From a checkpoint of a small transformer trained on Wikipedia: tied embeddings.
Each number is 500 + 50 x the weight over its row's rms, rounded and kept within 0 to 999. Layers, rows and columns count from 0. Numbers have three digits each. The size before them is the row's rms in percent of the matrix's.

# o: layer 2 attention output (transposed), 512x512, rms 0.0289, rows 284-319, columns 448-511
# v: layer 2 attention value, 512x512, rms 0.0233, rows 285-320, columns 448-511
# q: layer 2 attention query, 512x512, rms 0.0233, rows 288-351, columns 448-511
# k: layer 2 attention key, 512x512, rms 0.0233, rows 288-351, columns 448-511
o284 068:494459472529589505513466559486517522517480424511499458512505507508512545520573444464418454549475523459532473519446407519481548459466480538530520480465425546490634421561508575531519506461507533
v285 076:487502463567576548532569523503528502574525494443414461489537546488426519422428563498431576407479495445419491464538482458484564507525555497477539491503587467583555466534533460472514456475531482
o285 068:417507489566482532474431516468507600443459603497542558509626451511507553583524418463572381531558568514552600591523612511507498510419465501473473491532460606433505523584549481583491533558478445
v286 082:524450545523405524505594569552454437437462536478415487534511526514534516519606483469537497547436566489559404550445492496461500567503511579429565464469463516455600573447520406446480418550381531
o286 073:471470526501429437513482494516474559525518362499574499476524504533554482509428482501449482441505470504451438480514539495545532434529586458542441464484495438461449578426390557591528545531649444
v287 080:433555563506529444515467491455562457576503401536446553419533490408493507555498545496402544532555492447508475502551511479531474483432544530506450458531486460427490508478400546532452452397486583
o287 067:510405501558495469404522529529455556478587596503599487510487488534467421444511473442565424611532515512505467531504502479465470546546476432519557513401526538538529483403515467509556634572534419
q288 117:611455480511457535425503430493487486494517520480532508479514445485496463509441447509465504591528509485472523549477519479465419437541528556493463483542391484466513556538482551482421499468517549
k288 111:420507477539431455473477439556437511474486546425465505433446508467473490476506573448574485575456475514446489518507504525573511516460461460548579432496554455430487459415460477494479491660496396
q289 120:499489522489487483475507507505642479495468562474563534586533498462440522535490497432554433470582562492555427420544509535400562458427593496486513529450493450517592504466564497557594532459467438
k289 117:541509443490500523462495503474517477495409529410472485566463405495469483525457486442464481569484609542562448504484532629392502510507539517520532497517408476445431532513420390521532542469479592
q290 127:575509529538572471503562490411505510556553555483559495484460554513527528552454481491574479456496554532445539496496351505492554393506534481518478575439477445528492499542409482473510512567519540
k290 129:403476504537510503578455544500548458564439467542488500591485387554421566546499528518412443542519505560518493447538548528521478459451504563458504525521538460448606554491466513478494576420535409
q291 129:446497577512518593499476481531485697562508495532502524484503480500483519494456479598522549474418428488473479593416533565428500510577448539425576477487421470549531464413402507489564575465545439
k291 126:523404559516446551486492526494464516567476513455382505514518531524542462516578540466486517511520524527601556547577505412468419444512507443536485437472410452585424517431490511471420537406530467
q292 122:507498469487520449509464529543537479484511452438464553549525491472543439443478482574439510530499544440548406617511449498478519482458474568502378497508569460514450421555517488486494464485547484
k292 120:492532518499566434556474467532455568512454507426668403470501437491474575449594464552490429526488437510514482426447467504429522544498493510452516482403476438472478512502498511556504457495568503
q293 109:415496480504544487598494502412588385417440495546511416531443547414536469534529493452514416513447495491419482434514528436437529481613553494472503421405558532587485463438551479512485475585517447
k293 111:419440469531569462425516566381454462488483481541502481460463523370510419484568524386463484581582464547546482431516552569495567497532517535516466504425488483534558450516496474575487512511455642
q294 118:549446492486524393469459568479532522474426500540505484583528388514588575506468526495546518431513498513469395486521508482482555509536470565530538515531462537500532452555527409584459516435358492
k294 113:590476459555406512500440484468573532479509476445564584470584475530427498442436531422546535519555487542567465518515495625515485497566464412485596517433588446496528547478525574568392461504504476
q295 116:548484500448422508584467452508525595510513570469402521559480498508482419467433525511514534528527542530397491490471494468534413490473494514505466537525563453501593496554429582530474495521371516
k295 114:463419488495524470536446404464461453491549588517523522505470512503603506474449578378587469458579483440390463414504436542421569548504493536488452401535481562432501489480369519528475502528562540
q296 116:513466444526554527617581606522457530532490525559506524477515520594461550515462450537497513581494449371530481463528585498505418534548514450493528400535476467483495575446441541524441451561489556
k296 109:426467463490491520527517463596478496594418483530472430494525458543527472506521516493412421530490526555526571456497490475599585523408547465527524507459500610585485461479568487479560488553545420
q297 116:497433491517537543521490585523407452462545444492487534562546441640471561573434482573429503513549455465520528425390467455519494445515496549459510537484434563489517485579422526430462465598509547
k297 114:553508518415491445586472488432569584596499570390480513470452493550553555463457574503501548459502484440395589497499501460593585497557499430514386513496534493539422498436547560517482538511428495
q298 122:381528509442440569479461447582519476478487455534511435463457477570575541444466538393526481380502495522312518512488456553642559522496598581406483474531435530507551563514498557513548554442558549
k298 123:410520449522482523403502483450557520428449518445469567584512440466569416597579426478530557549468495545475513451489572538591497407551464557514438450514552460502578449478546458539552594531540536
q299 119:542550533558442524435440494529535459484578457496466408516473459460492388515562522474484640469509465566506462543569458464583419433457511580511429583541498563458591425506487521538483555471483489
k299 117:457494427457480577547402474609468463589496510512479453511492512588591466415469514444480423424452476467412384435445609470498531481403542533458440579516456455379508541432515542540530563474505480
q300 120:468520578475479534466474640528564491463405477373550539496478482460587475564508477509544517497409569552428493467547513573526466469507520446525490497545421504519418559493514463524596549576531483
k300 119:512556540552520485548493491455517498469464393433564459573515498443483455546529506530533486580447485524433418539551524460448477482559537538473531459416596434545538541492494474572481423534469500
q301 118:482513444514453511511555427412538547551457482542534510526451437613596588470502569490477559480429488545491438442522440516513540495487554501491463495453449351494657514419449506408478485386521501
k301 116:437476482507517475568577591498582429438438509526475556481467447523486625389422545535434502439471550578438547513559531431504479486470551530490570451470572510430587464411472540548539549566505556
q302 114:498491444444428435484447489471474514470432538526446564497603423418529521529464615516527482455346534552552558531465461514561520479583517492548556578503556444465449581505491451422412495457515530
k302 115:446539461532608489533574433545451474575424520457562621565550512496548485478512389565485558442523546503509499492480469533563414500441478520500509548482580501552474614433344473497550539578579436
q303 115:433521504511547571536434482624406495549400518466592567524481467554477424460473461489494549498462514539491392505552495503518501495398469492521466469584512522512505445497479543521588541520590449
k303 121:414526513462406485460559536417438613449502458405544493440443286450549461552466497544464517566481491550526475483482547545471515510432510565534438454452494513592445483558535466495528498449456576
q304 127:537475569516486473467375493418476506517414404527498403485538562551529525505510550462483488434413469463506555481501530554485422538601474559504571439460528527418529532493603446586500507403561517
k304 123:512521467421491468581500530435423505404480534471502568557542473482510430410490508513453512539445458517552478488468523402472515501447540474510475577507509538488570522466465417393414369416485533
q305 112:428456531506501577497486462625493481419522567475518532499471542445488496518488567512534490550516452584507472504489492463453538510468513517517459490616565455483481528568465452509437542630506476
k305 113:406561478526611450513483495473558438471494565452494428495435496474498482487485583426490523484533494544505453467437491393524510502450581492463512446461545521463494503525548465491405501463407497
q306 114:501585550483525454502423510498426472540495426465472498442539603523448569466514440422506493480510503394563434460443513601418489530554499501547505457507523536416528510459404504426537526520463509
k306 113:490449435505517430512531577470555511476550469466551482460499390472515475530453473579479510531386570544478465485539580477401465543461518523518504501516450518547497440473523549537583473495515608
q307 118:512576559504448508599527542478479434480450472499501535484484512441527551358524452567478463539575521541541495453466585430552488540493530530423468452432653641474483511461468438530481426503420566
k307 121:373474527471553555513473485480458465425444450554567510428485468534418476490499511452487550490536522561529440444511451447423632485476519556571527501557452474499513463531528478480463474453467582
q308 122:509540463535508547471504411511601450496529560607454584527441478625434502547471567474556520486546423493490497475482415488545544417551416530570499557426463549502592449523472500580474536532433446
k308 115:521532438615471522459531605542479434554539534614464444416486508493457501479466496446510538473413455468521504533506489542513465528522496471428510430580499496523505503517469535391515596447592552
q309 115:437564571527509387502518503501525529520528492485556555526492486492534465523448464520594412485529485490514424471469494374479454418485468406482543490539474542516499540487541475503456519528465416
k309 112:577492454482514544435530615468540628507474520484429395470554520495550457529508537479511548565525538487497571542496483564559494496427426506542497507517547466510505537533514458543559415530551569
q310 121:539473457573402511534535527504418504495491411504446517554369482549508578546473428454499438509552443491639516507594466525513531497547468508531523536439449444535525488467611437427519466482493494
k310 116:520500442504625492488603486487484587529493514572496509544497524586498525476504424523547408581512404482480443490502519505511505509459484452516510516514486553463575555444380521565523547483499411
q311 118:533475482489434561408509505519543496477428566515566542531567553469444510399449451523542475474448609488535524436459491511553525535471558515448432489421568510563455524535447370530462478505546483
k311 118:484527509453499395506506543446500496495530481498465596571408555458497469511537597468539515488474553513487571496614460489492484467496418518554471391518485478539558553574622464489459508511375564
q312 121:436536564504516437447532460485488550444422556551551513526561528402433561603547499386501429447458544586542487511512538488398502448541489529502551495525492471465557506496485489489551496443559485
k312 114:478453470506491560440480522478593512447446463550445471445552490498506542445434467585494399541531487468480443554454570590444494517368544598439498342469529614523416544548468359529436479539445442
q313 120:585530476545487495510508463532460387540459434476543561451626578428459536448558491475454518457495493440439481461524383523544532448443490492550451491497563454434619604565467502440475406544426520
k313 121:574471442485485512487510536390515477435564511516564561435597453504545547547528581512498568420497488439539491542553376620402461516469532530514448584538437506503493548546497513501514516562479462
q314 122:474426493494565475544430435455561503607508528447537539478481511477485469554635535494467585488444455561452571399507446433566472574596568486569516520433415512474426496533478438479444464531409544
k314 123:507501447442453540513448585494561557495582559518498488434521341522441426357507576557529523538456637478465441586475542458526430584464507556368425484499493493532471548485489540516516573515574431
q315 122:469456607464510508477499551469498581599519586446513592452458442396441480580508561507571530492451577543564599457536544393543480535574592425557562470496515473570493547442505482442515454498551450
k315 121:536552467554443573483504350627480500425412524535539525565482471560543495487540512496529445475448591527453511472512448483541599425507436530479536467485511465540402539427380417487519555604577533
q316 109:470478442472511519525479584605537495508530528569499465533437484491611532526536513488474563530334482549527521446476645414446486467545475482485459500530545513472409550439535579482471529525473495
k316 111:512550567499571541445450478549473464571478552559413432537465509445491454467503518546503569554504496523416571536535560514556525544499457434510532474417526544498578540516443421471520581497455459
q317 112:459582579506475514478541610524423588420441359512502412462478501451536467484538499506515470425463487435510438545482460524586461620461511495432459408549525526489514544486523453462431505489542495
k317 112:549499493481567482545447523465595518467582445512532520463430514446464548585569481457540611482494539436447500462511542412510521518520439558547534590548495527408664511458523575497506533487500475
q318 106:462516563382563533504543494527566553437475571445515418455512454429449552499527568523545483439583448510441538551508583526590507534501575518557499446485497537509617485423451519514513575479494548
k318 109:458501520510405548500489544560579498453493508576419386508527448532566480463567440435458550502460541491425553447466495444509486505556480490475508499464509564464383425540536547475496518548500479
q319 116:475514497495465495479553418506507502458520467391469484479583509465427440529531474497474476496529503457567530528539486422549533474500548473522493544451482578549487391514584471412478432477456577
k319 109:503508534497589524462516448530537516421438513475461519492497509526525430487506500550521545501548522546461575502528515514523500487407427556565436517548526450465562452541487532527551404463475487
v288 105:587504387482479506575466508543476495486494384523477455454455600498477469449478440547496502476422476565633459317453434521546468546510429466405439464516559524531534541463524524490442392500489446
o288 108:522521546547518548472564517432553503552520580490489546523477425551557505427440491493452599465473518418475515642461526414457504551570561549501541473457467421435488508483418519441545537442452408
v289 105:421523527439443459361528452505466512518507463518534450457464451387515503463553515534555517525449565559501484572522440482457395499494515535537563554522533568503479434546526530486443539625482420
o289 103:479510554552571510582536533473562434456515517489553569583443479542496502547437438437395521522578500447434515508476533561521552530509546514488459450549490478588507455433548555450526354396477492
v290 111:507478531493507517484429546599491460500576506429479525518509562488497529452547563473563540400546473432535542551475537564589492434525473489513509441548521523493559450541490464540496562424520586
o290 101:522459483512550498514582519476495586459415478513540558522575465519534480545506453535476494532530477540480379514521460468424518516432528478612516506473493569507449542489514517473439418574377403
v291 098:575567475434528523621481444435437520524503539437537532483394554515573455426480569503441530471442515504282467573499437517496562546549535399535516505546560477466638521563487448405358599511446506
o291 091:415445452477505618394557535542561553449483524540544443595566481507396590617409491500604495504582578625563457560414585509554610563504430530501451503451452538559477486464501529530580495436483515
v292 103:451536489583394512497601523467530444497498515504441525429502521446501509475513486423419462502504522598538489453461491503524507459557488552475510485493555591448506461484524501502563549566624656
o292 100:638491526454560518470513519441448465552565525446511541469507477511499435452422520589521518520410482419445542560530475465498449586459535506517465511566522473527344565490517506506508478455432457
v293 111:507457474503434523446488577535301558450470468446504499452455517594429492445385448546604485489471450488513425497487459423450481510506451469482487530535451459504515474534472472476435422548493523
o293 105:431599529410516441601515468511633483419459617533571449502513487445557556489507513436444483576502512533504567463519560570516479513549533539572404417473469557511420486404545490469613577515470473
v294 108:430575559524533449443594521518530495426538551540568566502464438464513543473546509482494402426476494579464480504500511471662538501487504486504489501433514480446586453553516615521479424521527460
o294 095:638472525483491458484422519491511577581479369462493413504505554592512399471485502493492597480584423533566525528532500527430463468479461544563519497526486505582455511366518480465524491466517498
v295 103:571523498472489538475509476503551566550550407466387557518611463450461557523500464482486474504488552511574467502516437507529531484528516447530445476458505480462401471493465452472476387575497547
o295 096:546500494448561503548550546483481512568452597453540528469456467422518430400470502480428589510522537438444516453482492469402479518448497512420500477552558557506492506487414573462552545458524459
v296 101:554476480483515526590472464483514525492481503560525448460510408570486526501499565457487579499616551633465527478521490479521508490549464513493596533540456519585440512600449553493614511461432532
o296 092:466559493485536522422501495535499535453503481437467497565437576552568414497461485574496328516435465389411476572442490526482477514492517472501469474482524452466504550459490510516377523570606538
v297 102:511612541561527542484390442562512570409409467533507451418519508478559488415509534591577455473449556496494550528581565497549447538459554488479476449472572520455642528452529425412475424542449494
o297 092:513428510531459430557518428484454549589604543504439537590548473498458510645497591434509537472517411552528483428498496487447533364466434497519493482543477483565396497608509564541463548464492514
v298 105:511462454519418523628461436471360467551524502552564551434477467502520395498518514546487507497494461447389526519486522524506551505544510453535531510451453470496561474462511514506371448478523526
o298 101:494514565500555544381554470595655538498423483563543461518512511520513629495447494529609461519537542603604501491494445484487462492510500512506445479572458537506448545562526472494594510582398536
v299 110:567590484510458484508503520496470508410441539502587475444475549556507515484558490529488482456458544425563523552497456459485406465569434436446500561523471481566514371435463442498500585502540509
o299 104:446484462401520561470495501490533471531523501545496658553549449470436455521447535439570494576465446509430540468457520572485637594442501578558510507441565449515462597524513552498545425559442482
v300 104:455526496474447591452414481474597507599455560398398437580461493499490480495495525491504445418501473409627513503434524480494441445527503450473551527496442487551471528455453519514446480431575536
o300 095:541447479498490422532503556527441452442445453488519526441538507452464581469511456489529556634562524595420502473449489532498579489553609531463471486489530541460458522507459486461505585519471399
v301 107:491498465458476477514510506358466435404412513541559393460563560492449492438428572494474439512556460411429468522435452464459475556419488447460504514566493485613533483522533467362521542446554393
o301 108:534389468550586580412486482551551462550575470545535502505473477494516489631497470446574526441458562493609542480466538544454557479516478580492568507419585477384472560512420445573533515525495485
v302 103:450493524492489448473387557507570460506548518534517428530406533494450445518592470507526570494594532526406608444574438479574462552478508442475553575476393489512547446489515508481491462494462548
o302 106:480500518589525491447552473431389506465482503551447445493570419501395544540487508441529365537521486491499410471416554578449559447513536542452515527480493552486460582592472522448571582497483495
v303 111:505495558375516485537338530483529504563501498497459407510451607543448558448433500523459492429506531490470541479489428515462526472484568433609505493465489437514472563351541555493520539521489489
o303 108:546486537546447481530587507536398551460502560481448582501533455453504462491506558488495513534481477587456465587536569466559513510498402569399473517531580554445493461636528468522463444481507552
v304 109:445442471493589610482592528465497520458427550618430565524543479471476456558530481447462510477462481567421426454466546558518488490510465478556449433467480594490530442609538459367468440517555546
o304 104:554520506464462487536469484477463489536530423471518486451545442461451597499475423458497463480527522423564509602467512500373554488543556495491516585544525407418472626455394538500583538512548489
v305 099:541464618444499476510545510434573545545480413587392539502473468495459441476445317460489336599511508446450479514468488496464500545457590453506502540528537540555478570427475619447524461485457473
o305 088:556467356559513525526424555524466516506550546506551531539537458544521560532490611538507594324487559538591515499459492444561564407560491510536476486417521444492543447481534499534464548469543495
v306 105:451406413478557484496467408394534602534596569573522488463413439527498422547497563470435440442472498446613479468506401452534444561450479397481446518533522516501524449484495495421468516543588558
o306 100:549523509579418546395498490540544496544523559388447495505506446522408499508482480491579535530510523484510484450495579485499477462502581509503478509524481408543462569500507450487454503516416507
v307 104:486520503458486573457446466612434477510538421452507366460485489398505463533483460440531501394479517470554541480472419559554493481523524498589419570510478534440525505543525547496587509573514474
o307 101:506528441568586480522549539408547539556479557500519496535477528525469510517568519472479495571555502523454431474476584497468495510530528517433548505533451481554571472433470431449457399453517538
v308 096:528486491400480462577452566609464468495461559533456372644499491556544492454571500519519501540486440491488470432553460520471523497529471494540431583460529551628608490472450501470502490486505508
o308 083:454424464471519570491545445435454533482414392545511484404515563512499497530456465551496561534522518456426529517483612529518530497590542487482562480547474572456409561541623530504482461547551487
v309 112:566472492511541560563548482444520467547544454507446528454544549554624499522514492496469447499539488552464566436491496548514564539444442459557505449489504469538470468436425481420463459541491524
o309 113:462533456462367492468508541573434531427467533506495440567457454390414498518524476497552565500498538523543429601528559497519419419539519531468511522489474543516520482584524484539504590521531487
v310 111:590506430544483507467525584442555461399451520403508415461518600409547564602568519505501469486512548481561617532456525484467556487585521462460540491462511447481518520476454548478499569576543430
o310 107:402450616481563509500445441577474520476534424573461550553412450547471463515494500520450536507548488544454504478567442531567476481387482527541449542520499538535487452491564456487558502433510628
v311 107:438453556545525457424553487519582539611515462441524558462584481547490501521529407607542412507651534511528488535477502511455525451475463541421521516510533389515452546525512431560551521507417384
o311 100:546533450448505456590504480490484443410539548565482509441468493529571508450454630413507538467413542381467490438533467488447509496609559523591414518466486642490528474473560486507471431584493574
v312 103:548418462429537411542484530470502518474515482446479542485486452474496358605460432498540428556500522521474494472530533452507547561489513530447610475499516532497439525437473497530532475424425451
o312 094:423579589528384565523492453499465556489500513502524411497507467529527562440523454463460507504498529494500510517519468491479487429510548527550384539464489481543615433552480504496423508541509545
v313 101:553455485542533524544464518500487522454488443467482588534514438550431493548470525502504506550533502536580390540476539522368504476482531566476468559488494453534607426577470493558573495502419517
o313 096:430560509434481452504570426533488422538575484475496471437437613521514435507501553458514458487400505505422608443568511483522495472478436466551557443513447525416413551534414453428504505526635500
v314 107:438432520526551481548534474460440491453431498517455567456598544552497453563555487573609512454619490489605503514500454578505544512465486452513480507529537518515499595549521499488493481594427533
o314 098:524604473421428615556507555493490467604482549508466404480419437516515522426484457464409508490393524479541434467524555411460434489537517544472467484400411537448455467330468473511454538445605497
v315 106:505512475471524502495543602493558508501541453583549464455464493589504468622410521500559468491524367447527469526516485456551440478434568366548436494576518487481525526414462563457507530524455552
o315 105:471478497514534519501499438515503434550521587419517503574519577424424596418485511474521509513438566555527558500477465489485451494508415550526576519418504426537502479575560405467545423508477496
v316 113:464482436459541509450433492475521491503495528528461440515443508496483485581577511548460409560389541406470447519443395526506427479450465442456484539523548519447542545526395537408486495561512501
o316 106:474499591493438518581496505488548485466556364495571476418579487516494499506474491457542514457534509594544512437572581588481517478510452539528592490529457475528494453514566429583572494438475615
v317 102:642508533502580427516503505555401530523478446581508485528540593515463485578495522451544546544498442497528489512504430504547490556489520518488628510539582545522626512564477490389386522477416531
o317 096:349513519463494590457536414474636520510521524367505485421533484529426495504504434533477484525508563466479506466465507530409504464488477491476450438519391437499427562464523523535514545509548418
v318 103:480528478501502431502518515518558578581589591489494498583519505506534499521518475507494409538420519493589592493471570339500511567616508475436441511591447493502560576520598474467487417464410523
o318 099:471544563451552494422587531460518412385380389509584543399416572450483462424506545499509529536576477508493461519518433520494494523455541490538517413468531503486477413424481518449464554497568442
v319 103:462505575523520546571485548573481513482463466558572522505521460467517419404446481516515518455495540478468503574557508515511429517522417451636489537501441465578517492555410472510477557547479463
o319 094:460522387416537546480515466429560469528544490521493478524506463564546641493528439451485495568535487480502506438436526519453640420494555516429439414467581555489522520454550607475496416553454451
q320 105:431587561525535554469485512487457567519482442504501510487499419423515522495512487457462515365428460495488471528441531521558546503444445468487589482491481543422533481488500559494414466523556495
k320 106:527491512503515465606474498509496437492481437500558537549562464472447498494441602491514426550488520493461476468522548565459531467535430509501396522480515473426560487537531486477532424573593502
q321 110:484426518553484481486480511568460573546471578535402477538465385445554522463582506485534404555536470575477529555514495474480499456499561540484460510525478433554483511520436641534458516514550517
k321 115:478545535474499409419606413495464503473495599460484553526429537532434503516505516551478577468624508546453443520553411407483476524497512389507466447603541572584627451486487520486505475451444522
q322 118:535590446603518481554517534509468550571440487549543488457506574542440469502568443510549520566484531535414521465424493462435484440478541562422406531485482533529520472447516495494564507558519484
k322 113:480483504500467522520542535469503452509451559514465431536540507545537451566524505538536525488532503517384507360502399564495374491541457518418445511473435593461583456549461449575476499528523530
q323 115:459522419428433539500507535516503447521423515577491498556482539568580469530489509575468523447504477507498546475504500545592495522559519608538465427518488490507541528517602442477589485534561532
k323 117:497565625484496470556456482551555468462516444417516538550521418479493521468508499494522580643497549506562503579437492403512513475444598535457429547474448568558430521503473521546519524436625418
q324 109:466544424452471448517461568545483384519466536542545534542513502496492526454507601545427497498578486468510531486527479501577560504524516392451517546559472479510372495476540469476580522514591456
k324 110:501527391546527418465496458415460383411602488529556521600539546538475573464448565576563505453397432531532525556454450468438421484470470481482413556504395480511476470525454562493494551515424458
q325 104:441487588476592509494442510524509560404447484560460546466507535482491486572493527476565423477516431444519415434539540516538443546433509452580413455447444461483544407467403485559495516498461425
k325 105:553523466488391513471482515560542503529485541576569471544468472554424425548496668467487520522496524601478482523611531515479505468479412480501518457532501536494537534524495487551492576465477491
q326 104:481507432457484419540428458501506483487529576474585515508477563500500558498455592485514371424471508564481455556374407441467495527514489502505518523529485540530538497579515469431402499534474405
k326 107:538492409522478502545437463491493427488533480556523474521536462513571599513470522523526467470486498457518453491474515441441502563504493539522483413473493411436429535492482470543454562549559465
q327 107:540416513530468541545531403580550489408488563462493483486496419526516500509563467509405481470552458550534523429506533556446520462505509652520581505488567540537447540461417551443455493499512577
k327 107:392513506477479460599554445491459571499382497443455517428474555573431558568441465613393479513542471441460510540462479556501454469484399585572576501548507487528521475486534435537476486495330649
q328 109:555591395545467521518530545487416552511458470569509483591569541548570521447531545483573449491507525389438476500497427539504439503558449423594561446454504517564592500522547445467509404510539480
k328 110:464570521513472470471476555513542565371579483599495631451448505588472534462493565477536464491575513474529593522460579444531453467540489489448478515485430499485371506504578463424510497594596484
q329 112:489480448535519474474515469502501509539474485487586406499492541546526545463562529493559493494428492597543440519536515492468469575541462450535467467463413525530454432470450404530463489406555483
k329 114:536433411503506579499508495580541501504446478504501502491541444493438477522510482528511503470507433503470527489522401497461453486442491566446456481514422488531484506497557419534555450441415466
q330 111:475494535565503586476531470426577487458490463548372520493502556584523459543619489604474437410522487469526563536582559511565485565470450464492426450513531470529412453565529541500583488459581500
k330 117:514512536549464528492608457319509454507535419443489567456589536560553427547465481508555508590425382464426546508519476501490522488568479591532448433538489489545503511480633554452561439431449495
q331 117:464444506480514524445554525509457435555511481554518540446536521595427461511474481469495565505479534478602512536521492461452415497514439546484548539541545554524574404444463486509523509537539526
k331 117:557603492542428465454421466498575530606563435472528537582560577492396485502447518513472506535445447565564416576487491568505544575538554540557489412485451533544572465491444433500473509569485537
q332 111:565558499582488581525550594561496505534530432554481537513512410562607581445450563579436479541488493515464510450417405488576509503464467408540517450549520470519440532432502448502513466610483502
k332 115:482480491495538507511465501472531521481446523620545498506515530463510497536506491449557588545505476541480553501474492514495489485508550422471622391517508482403452572484490557542459499514472543
q333 105:504462487531547499511513477471453451480497645418454524402527521415500481530515517462534468513463592522497583369504497530528495501567549523435446460581549454508479573446456491403447462559444585
k333 107:433589540516466471444438401497610480525470499440427498466503559544499496432548433528464568445436449548477544456511492542523527492476456450473532503553516495463514503508482443504505453496439592
q334 106:531537509503527547460517473478398569396474540471389520505476512461501401547489476501428476451524500515473546471561525399452561501486532482399523531616551547466441500527539531556522475464443464
k334 107:511523468557508605480524515484548578400531383553541513387458469472496516498483521492457488475491438456540557477460560336489425494471479509480486527504533524471540457516465425526541484475470519
q335 114:541565547548524561510579472533588582512401518478405494454380553394486454516531505563559554530534519530480450490532585475549493603479473538508572484553467496467583570490544548491551505410524506
k335 112:482492482562527472426497527562446463503395424416570586453491497506499592485556419550416479412496522545473533450471577582526561503474448429537497510538491422464550539541504588459417567514443525
q336 112:437541495538479561448479613475581526463547454560501419525430450392493528528495564483574514552491500554484459417568463429421584511466527560413514532516413496630478533565499481477599468470594538
k336 110:522485431488489454470513466556519466507460453473512530436434489449487544541585510513423554469550568492420462530592497399552540503484552500515505484573446442516588538454487433514472499568537496
q337 115:541500473450587500563472537457463511552463363491608543547458459548455520526518446484527554511439510472546508444480534504462505476504515567437537511422556633457481518367625516443511474481458525
k337 113:515585486595458507499567549401542529451416410560512483537507483440451499556444443455444532479606442449581553536464472517429476536554425510495447514542461501417505529449515533597515506494485458
q338 110:522476488404391473426479496450523413556559552494556464587598589517563454606498589500495443459596452466426532498519574470570540567531398537521528514559533479523471503480497581504495506493528444
k338 109:561490514584568558616548517449469515531495579464525590454483474542376533505542535462462462472379494500511439532608464557461569536469512495522497460446432527544523460441541463456579515520489473
q339 103:490449433554517472561496422484457488472521541512524428555550481566601520473474547585503519465422490510584542471461519402500491520553477517483444511456510579483535521437472409484497525437509478
k339 102:422468528473535522500531552472508467435521496474534572409485503627560461519523527539553474420430450534442480472458484408525432477562503487564447574533483421501521496432572450491553444545501503
q340 110:517485485478537481494540530491564493508572400432483537568421471534535427495573503550561529425449476557468524507515482453588512540505525494483507532544467435521519461487526470492475629490489468
k340 115:515522407474423537492477416517511525420537451424573448424520534457508622503528507492511538645463548486542467501507412503503460496495545461465509511524467496456396441538490553429490554511568517
q341 111:537549475501518530495465516492469385559516524539601520518599382512510490553450445505541472556431491490469577483481488486528435553487422596437462448491516544543619523505497423478466536423408601
k341 110:481547485574502468533506460451449402539550479479500577489482553540373501462495557597523537490569580542451525513458536482521578547550501476547468575439472521536452539511507580538529536439561598
q342 106:472529490500483394488443466540439540453547431486499472547546504498488515479469474507506514515458524490457541503435425475520558628477496493509554463517488559583543449414500446460417484504514513
k342 112:436511479513484460419529438474397517441490420562497471465553495516486494499535448564427501530551449551525432518534491480520493392497434488471527546571496533484494519491492455394507588505531534
q343 104:541476586470407489567515492464486551498551425489586480511473445556546519551577540552436596518474568539473551414521549483495493520542488463527505501474567613365531488582597425477563501582570511
k343 108:507490438484455445608533514516449494479496420467482547519497532479485440574575524521496509505430432463518469554519473467479483513472541465554557489519477475506439580484484429456481470536432483
q344 112:444467501467543530508541472469508550481477462450426492469518522468446560502531539348489613520466502449623456521443417566503474469549401465355509444468475604467488529457579489519486485551473489
k344 112:446507568459498420464581482481473468494589438480418490425458503500553500466428518518414405490477468424435454491453577517506515480470532524470601521454478480596457412464517463455484582546500519
q345 106:472446477479507464657577455403462621474505430538544411466518480516519486492477472488435483525437613526493489608407442593467497565468511501387480565488483507463529470447490531454528490443481427
k345 113:550482448471490399515488452486517509485457519486518368586507499577619449523549492548457548579578406537506459516491453502507536530611431486536467478515534473488552560495560494590464519392456472
q346 111:505445473508553520529450540478445413380428478459483434500441569437502592495464548445449476554527425519511513405457499429582478515449484529526492476505573645487579436494482533443399478522577551
k346 117:436477401607489560486537419488419528563404498544564544516471529431487537469551474459498491481577541585560447538555561493476553494470505431603556545528535454543545493446397501590491430493493511
q347 113:438496461447516562487605594413515452484521551467487582471375557544522486458480500519521582498518451457395436521465420439438514537494488488497430532466392493425466520426510472514579528558483433
k347 108:504435509504511473482499470506576461572479502581461449500455444540501529422499611539530479554535477489459454429549556408499449488556459431489449566508517523444598600499460483531434462541494503
q348 111:524443375520533477507396548447523490528479542483573488458489455493544529539505500522541546471543566591543475388537485490507472578555473586424582461534522539501474473489524527477568558485480510
k348 106:528458410555532480559567457480494556478521480448566505476539413470548591586548449477466487427611558509475425421447545429433513479466478537565526460525542613455549440417492487573509477524560532
q349 105:488491549445494583407560561538576484464473483565538579449412455481517406499468551418493493431486489516501462423530511469455456507490468528407525455514487490577568477489531539460483506500435605
k349 101:450567487568478579487492501602534501450432484522492533435481611553468535488454410472559476501524488507480393447533514500562578518542514494521498476565593383454477511451415397503564433549432470
q350 115:456528483509411424528543463484430501590427460495492472595496516536593504515507458476493442568560556460606507450462538542487530470521498567497539482520490515445539486562458534502481460494517427
k350 125:471477455587450525501618480481427484427538480638501526543465590607517514474583483552529469420480466497542500440542539494493435557548471572484540515475502422450473556447464465508477453499520466
q351 108:547551504439552567554447534445502551359468527479508434478482329527518447542504515538439532420432518467476613513439448487445426450481549565465457535536528615536358527477504493535514583434519531
k351 109:463551514421493536442488560561524543464526456458490536476471588487472541482514577491561472510513580531527539480447612498529370533572466545544451604502513506505515442446599460533520494470501509
v320 087:463525554402572598558459507453516494558501587452460488640477479489566527440569481516504497439527594505511466563484516505494398480547501543558501478520606543440445532589498418490388436513533459